Part of a small language model's weights.
Size: 8 layers, width 192, 2 heads of 96, vocabulary 2048.
Architecture: RMSNorm before each block, rotary positions.
Training: a variant of SOAP for these matrices, 244M tokens, 3721 steps.
Each number is 200 + 30 x the weight over its row's rms, rounded and kept within 0 to 999. Layers, rows and columns count from 0. The size before them is the row's rms in percent of the matrix's.

# layer 2 attention output, 192x192, rms 0.125, rows 68-101, columns 96-191
094,221,224,213,190,186,171,221,280,167,196,173,199,264,234,218,194,179,209,181,190,203,220,198,179,215,200,216,174,151,157,184,181,123,149,205,180,143,185,177,179,170,231,184,230,201,182,188,147,205,185,266,167,161,201,135,178,181,186,202,222,198,274,182,205,207,200,198,219,201,213,210,217,126,218,200,175,177,176,180,171,160,178,175,241,123,184,179,198,202,203,217,194,179,174,244,202
104,276,215,168,158,193,170,177,169,242,197,175,212,213,227,144,186,196,173,211,216,205,173,202,169,195,176,197,208,195,231,232,253,184,244,160,256,242,187,174,174,214,184,218,188,232,170,196,200,219,240,204,154,175,189,205,149,232,235,179,165,197,160,191,215,180,216,179,256,145,200,235,175,230,156,199,208,167,315,197,234,160,196,215,230,209,207,214,199,165,198,190,186,226,159,235,192
102,157,217,143,221,172,244,204,186,154,128,208,205,236,208,177,225,222,223,197,235,250,214,221,149,186,163,239,193,190,159,225,160,199,212,245,203,183,206,213,188,176,207,181,237,169,221,198,229,177,163,182,179,227,215,281,196,139,169,207,172,197,163,188,176,153,190,182,227,158,204,249,225,198,140,242,220,190,176,230,249,171,220,181,182,176,167,235,208,203,210,150,212,127,151,193,184
102,148,255,230,155,193,243,151,196,204,150,244,159,205,148,152,150,217,233,184,193,201,208,219,234,229,170,207,193,236,215,159,190,217,174,240,181,184,145,169,241,210,190,195,151,178,216,240,209,183,263,178,135,180,144,229,176,128,218,282,216,200,245,211,215,186,186,212,214,227,235,193,203,174,225,251,175,165,176,185,207,226,253,203,205,194,177,168,236,248,188,184,235,244,175,221,245
094,218,203,202,220,195,196,197,239,233,224,206,184,196,203,107,214,186,229,219,181,199,211,170,194,188,193,194,157,201,186,187,216,171,153,236,218,184,196,176,227,186,236,229,189,197,194,205,230,172,195,206,192,203,175,216,201,217,216,209,218,257,229,138,211,209,190,141,218,144,191,166,231,239,222,248,166,206,212,172,157,286,252,216,210,198,220,255,182,147,222,126,170,239,186,158,209
101,220,179,187,294,203,199,134,170,201,205,198,164,177,227,178,162,217,166,200,171,187,199,127,180,204,208,166,160,231,159,250,140,247,231,196,161,172,218,199,188,215,219,257,138,218,181,247,208,233,220,186,211,191,168,184,221,169,142,202,200,200,253,241,195,177,198,210,151,191,260,200,236,179,178,225,184,175,192,223,176,154,205,220,203,235,225,211,237,198,192,192,208,170,230,215,237
096,195,229,186,227,218,179,168,206,194,235,250,203,186,195,153,170,110,229,196,265,144,197,181,228,262,191,189,191,187,228,201,203,214,210,141,230,172,223,255,181,201,178,148,188,231,211,215,179,219,202,168,260,224,266,179,232,166,229,158,244,218,183,171,154,185,235,176,169,179,201,228,174,202,256,231,252,209,274,221,208,179,198,245,248,192,211,190,188,201,210,241,198,188,236,199,215
110,237,201,223,189,206,222,235,189,227,203,172,188,187,151,202,128,208,199,203,209,240,251,240,177,220,229,217,218,231,177,164,186,206,222,164,231,162,198,193,204,197,163,188,248,279,221,205,147,179,175,212,219,227,190,157,174,193,199,182,188,169,155,204,210,189,245,209,166,167,174,174,216,244,164,224,225,218,161,177,242,209,234,196,203,193,168,201,235,229,157,173,230,191,233,218,215
100,183,207,205,262,221,207,137,227,207,199,229,190,128,223,228,163,237,212,174,189,230,132,163,226,161,230,213,171,177,145,181,246,127,171,247,189,196,213,229,184,198,208,199,200,201,224,206,191,203,205,173,163,176,208,172,148,137,191,239,244,205,172,199,223,191,269,229,199,190,181,199,187,261,191,217,232,208,189,193,198,170,176,166,206,185,188,213,202,213,207,207,187,153,251,203,302
098,205,205,189,190,204,236,162,154,140,233,131,203,246,198,240,204,172,207,177,263,170,192,193,209,260,183,197,192,208,161,152,244,211,175,203,184,180,211,185,189,163,197,236,226,142,186,244,216,194,211,232,199,208,219,196,180,146,203,222,134,183,209,193,206,178,218,192,187,198,237,196,201,218,208,170,238,240,237,138,239,176,179,278,199,166,277,150,197,163,209,213,158,221,226,172,230
086,168,181,218,186,172,242,198,247,195,208,211,158,218,126,190,202,192,216,147,213,176,231,165,212,204,158,215,150,208,195,196,175,173,189,206,202,209,230,210,224,208,210,172,188,240,208,181,152,152,195,179,142,160,192,278,180,164,204,169,207,207,221,176,222,141,204,179,161,220,188,166,173,159,204,202,216,179,180,216,200,186,193,222,201,211,212,168,217,196,192,189,196,181,198,187,252
102,237,234,197,218,202,204,172,173,209,177,158,192,235,226,218,203,200,193,181,176,169,185,170,238,250,206,145,210,217,247,138,180,176,161,180,199,220,247,217,182,185,221,195,175,186,206,247,194,159,216,241,228,169,194,197,182,161,215,200,165,181,180,187,195,202,226,177,212,180,147,219,200,142,248,129,217,185,172,233,171,180,216,187,165,258,206,249,210,199,203,219,197,252,197,188,160
105,206,226,211,202,195,167,194,239,188,199,164,201,201,182,230,245,190,221,213,154,213,188,244,142,208,201,185,213,172,248,160,175,243,165,168,247,260,158,188,155,207,163,255,236,201,213,196,180,244,263,199,160,193,290,214,162,218,227,227,233,149,256,185,184,222,169,180,168,260,159,269,196,225,183,192,197,201,171,223,227,199,209,166,180,176,222,150,163,200,193,205,171,212,195,188,195
097,210,217,211,197,137,232,203,223,247,167,185,188,259,191,228,155,244,210,226,180,136,230,171,198,229,178,138,184,184,148,152,131,208,162,232,229,125,219,221,182,213,206,197,184,175,219,180,262,181,231,170,167,194,192,202,200,194,226,194,205,241,212,232,243,215,204,145,167,168,197,219,167,242,237,189,226,255,143,189,224,194,207,157,207,207,225,206,180,209,135,196,197,224,168,224,173
100,223,155,210,208,171,184,238,186,236,194,235,221,185,207,146,219,227,207,265,190,223,181,189,199,216,195,153,177,211,169,193,185,234,156,186,166,211,230,182,237,163,231,175,173,291,240,196,183,197,158,193,200,151,200,184,170,178,176,160,211,166,204,252,161,224,190,150,207,258,134,226,257,216,217,222,197,160,210,216,214,154,210,202,225,211,239,209,238,221,199,229,190,171,161,156,159
103,182,215,236,199,181,188,210,179,178,235,165,231,198,191,258,198,185,222,199,136,267,217,221,246,219,98,162,231,191,212,203,263,147,147,201,167,189,207,182,167,244,193,251,210,148,218,188,270,190,168,205,252,172,127,213,164,217,190,185,208,233,139,186,231,168,202,187,274,218,208,214,192,240,234,227,211,194,239,196,190,245,218,199,173,188,154,208,216,209,225,157,253,207,188,217,235
095,209,231,192,157,201,248,191,203,216,219,246,187,188,195,217,216,217,250,234,262,206,207,199,208,223,267,200,185,156,155,195,263,205,214,227,213,230,179,183,222,211,247,195,191,260,180,217,186,195,205,231,243,136,238,199,170,213,158,136,174,245,199,150,193,212,212,212,214,147,198,191,176,233,181,220,169,261,197,182,201,223,214,184,172,258,180,262,192,176,258,176,141,235,183,220,198
098,177,185,222,241,181,224,216,213,242,219,196,188,248,166,241,192,232,211,223,226,171,151,209,210,208,185,203,213,204,223,167,175,172,201,196,183,191,215,231,225,129,202,218,157,181,199,210,136,221,198,168,227,212,217,156,168,155,231,247,197,209,184,205,194,151,177,196,192,204,224,197,208,176,247,215,183,253,213,292,199,176,174,161,216,178,192,187,211,194,144,210,259,189,136,247,220
108,191,198,248,217,208,258,182,180,237,232,248,182,193,189,246,237,188,184,209,220,197,172,176,153,225,151,232,222,194,213,249,276,164,158,207,235,187,170,175,222,188,165,165,196,199,201,195,169,222,221,190,191,231,215,206,228,214,190,230,152,215,252,182,241,207,182,188,196,204,173,172,126,124,185,187,201,162,253,200,181,167,218,229,191,207,203,230,192,147,202,217,209,214,242,176,213
099,170,215,218,227,213,218,238,256,207,160,195,172,217,270,198,184,214,218,188,217,248,160,197,226,217,169,156,210,214,147,156,204,186,147,238,273,138,202,218,218,183,180,209,219,167,208,181,184,261,235,182,258,222,169,178,170,243,170,211,185,168,243,189,213,178,223,152,224,199,175,215,235,251,188,152,291,168,167,196,208,220,201,158,243,213,225,199,194,202,188,186,190,151,177,169,243
110,211,187,144,263,198,195,200,160,196,170,227,200,206,167,157,237,158,243,171,212,190,147,244,213,250,254,181,226,200,119,183,212,157,233,198,252,193,186,219,207,212,230,217,131,213,194,195,220,193,154,193,201,212,241,207,181,233,212,154,211,211,268,214,219,219,129,210,211,185,173,178,191,246,171,187,210,169,227,238,174,157,217,205,179,218,211,220,225,207,233,201,249,241,219,183,152
092,229,187,219,257,166,143,231,204,207,156,193,193,225,206,174,199,229,174,183,215,207,185,177,270,226,190,234,222,240,156,203,168,197,180,212,172,266,245,149,176,178,211,241,231,189,233,176,170,170,228,165,213,139,228,218,197,278,233,186,200,219,213,220,167,233,220,173,204,176,248,148,179,164,162,218,217,160,180,177,219,181,170,187,210,204,177,209,232,168,191,225,128,154,188,151,183
102,208,206,159,201,193,216,186,177,216,224,182,222,180,146,196,172,210,234,212,182,197,180,171,253,192,180,228,215,201,194,178,195,223,203,251,285,200,209,194,226,229,194,227,195,249,204,247,186,228,204,201,194,199,247,254,185,173,232,214,174,214,217,205,126,178,209,261,218,195,182,172,176,212,186,250,273,186,187,227,180,217,229,171,248,253,146,247,155,141,188,155,177,204,247,124,165
095,190,169,234,206,206,236,218,160,239,172,251,195,190,190,181,222,163,179,208,159,213,231,200,183,172,210,208,204,245,238,211,214,225,199,184,196,171,212,209,209,203,196,196,234,197,188,198,167,256,238,196,210,275,216,164,165,175,205,218,122,194,162,235,179,306,170,247,222,213,209,176,207,145,200,227,222,224,187,215,185,189,175,206,141,204,223,186,218,219,195,204,209,188,193,223,230
104,194,185,181,203,208,237,227,217,261,194,156,209,206,192,219,219,202,170,216,239,193,190,253,225,115,209,238,199,216,183,227,185,180,227,253,251,190,270,171,240,194,195,139,200,212,229,229,176,233,232,250,178,176,142,194,187,143,216,233,208,206,207,224,202,216,167,223,170,162,235,185,186,224,139,192,195,182,241,187,174,201,177,185,221,211,216,194,181,145,256,196,209,202,207,203,210
098,172,225,176,170,215,197,228,165,225,171,182,217,207,241,199,170,195,186,196,199,187,221,123,243,235,204,261,243,163,180,160,202,204,260,211,222,213,191,232,216,198,164,257,159,186,201,198,165,176,210,202,157,200,240,213,169,214,216,183,208,248,165,178,236,181,196,232,185,204,205,223,209,199,218,174,202,179,188,187,164,221,206,174,204,219,244,227,195,210,187,236,240,194,173,191,229
095,178,197,221,218,256,167,225,229,226,159,207,207,211,226,199,243,159,226,200,169,169,178,177,154,148,251,202,219,180,245,261,145,193,234,138,188,193,206,246,228,235,214,192,162,223,174,168,162,236,155,178,212,140,175,176,249,170,251,177,182,277,200,215,252,166,190,177,237,198,171,189,223,208,184,208,188,228,193,159,269,206,209,198,262,227,167,218,244,202,148,217,195,200,226,206,170
100,239,146,211,205,184,278,189,192,269,217,225,211,162,230,241,200,174,230,190,198,205,217,187,166,161,188,155,172,198,206,202,205,214,209,207,206,159,186,209,238,174,234,229,131,149,309,228,191,152,225,216,248,196,193,267,199,191,190,175,188,252,186,199,206,165,201,208,128,260,178,191,193,178,155,211,218,214,183,203,187,199,218,254,222,185,193,196,223,149,179,209,208,257,219,185,201
107,240,225,192,203,235,273,245,256,181,222,186,224,178,147,154,153,199,181,245,190,179,170,157,176,160,187,207,145,204,245,225,215,219,204,176,169,196,211,239,182,215,254,243,206,189,227,175,174,220,167,176,141,184,219,204,268,174,187,231,227,201,186,231,170,176,226,245,281,193,204,207,211,213,206,194,193,190,265,189,240,176,190,154,192,214,213,184,248,240,170,193,191,209,210,182,215
111,226,166,162,192,228,270,211,213,195,216,195,187,209,207,210,209,203,131,205,170,235,191,173,242,237,172,196,147,226,216,189,210,219,162,185,251,233,181,217,174,166,210,157,158,192,205,198,178,230,202,204,215,168,197,192,213,179,232,166,241,197,248,183,179,250,241,210,214,205,195,188,244,210,194,166,202,145,154,162,244,225,196,209,213,230,139,170,217,208,226,272,228,205,155,186,187
103,122,186,166,285,211,134,172,204,183,193,212,209,199,181,208,235,212,196,233,171,217,236,149,179,170,200,208,148,206,229,176,209,233,264,180,234,213,197,196,177,189,207,207,222,192,153,194,233,189,203,196,182,201,234,187,217,216,183,227,186,188,168,214,186,195,208,162,208,156,171,195,274,212,165,174,228,224,229,170,181,238,215,188,186,204,222,173,223,193,264,237,220,211,202,220,200
095,231,180,233,188,279,225,223,227,238,218,284,206,230,200,185,195,195,212,235,207,209,224,194,174,229,281,249,217,219,252,252,226,219,169,199,192,212,170,159,239,234,197,190,175,128,205,165,183,191,208,207,191,162,164,205,232,213,181,205,162,206,192,235,169,199,224,207,233,193,204,221,204,229,160,206,218,225,171,220,194,146,194,204,221,224,200,176,151,220,210,182,168,255,157,203,211
084,129,190,213,184,196,191,202,206,269,152,181,203,172,197,221,208,271,192,185,211,169,130,177,199,238,198,207,234,218,232,249,161,229,223,174,168,183,172,200,235,217,152,208,174,203,261,171,202,182,194,221,261,211,141,194,231,196,219,187,182,201,153,230,152,221,180,215,199,200,228,209,173,220,245,197,165,182,247,157,229,230,246,193,222,161,193,176,155,183,185,189,217,197,196,180,168
105,212,229,220,214,221,192,206,248,234,225,225,181,194,201,212,152,201,220,213,215,215,201,204,190,247,188,232,183,193,166,218,214,204,212,176,238,215,203,162,250,164,203,158,209,274,206,174,178,199,242,251,189,200,204,183,239,170,206,180,163,183,210,196,253,225,137,213,209,196,174,239,216,222,257,191,242,176,163,199,169,221,176,193,118,190,223,186,178,269,212,157,205,214,227,183,161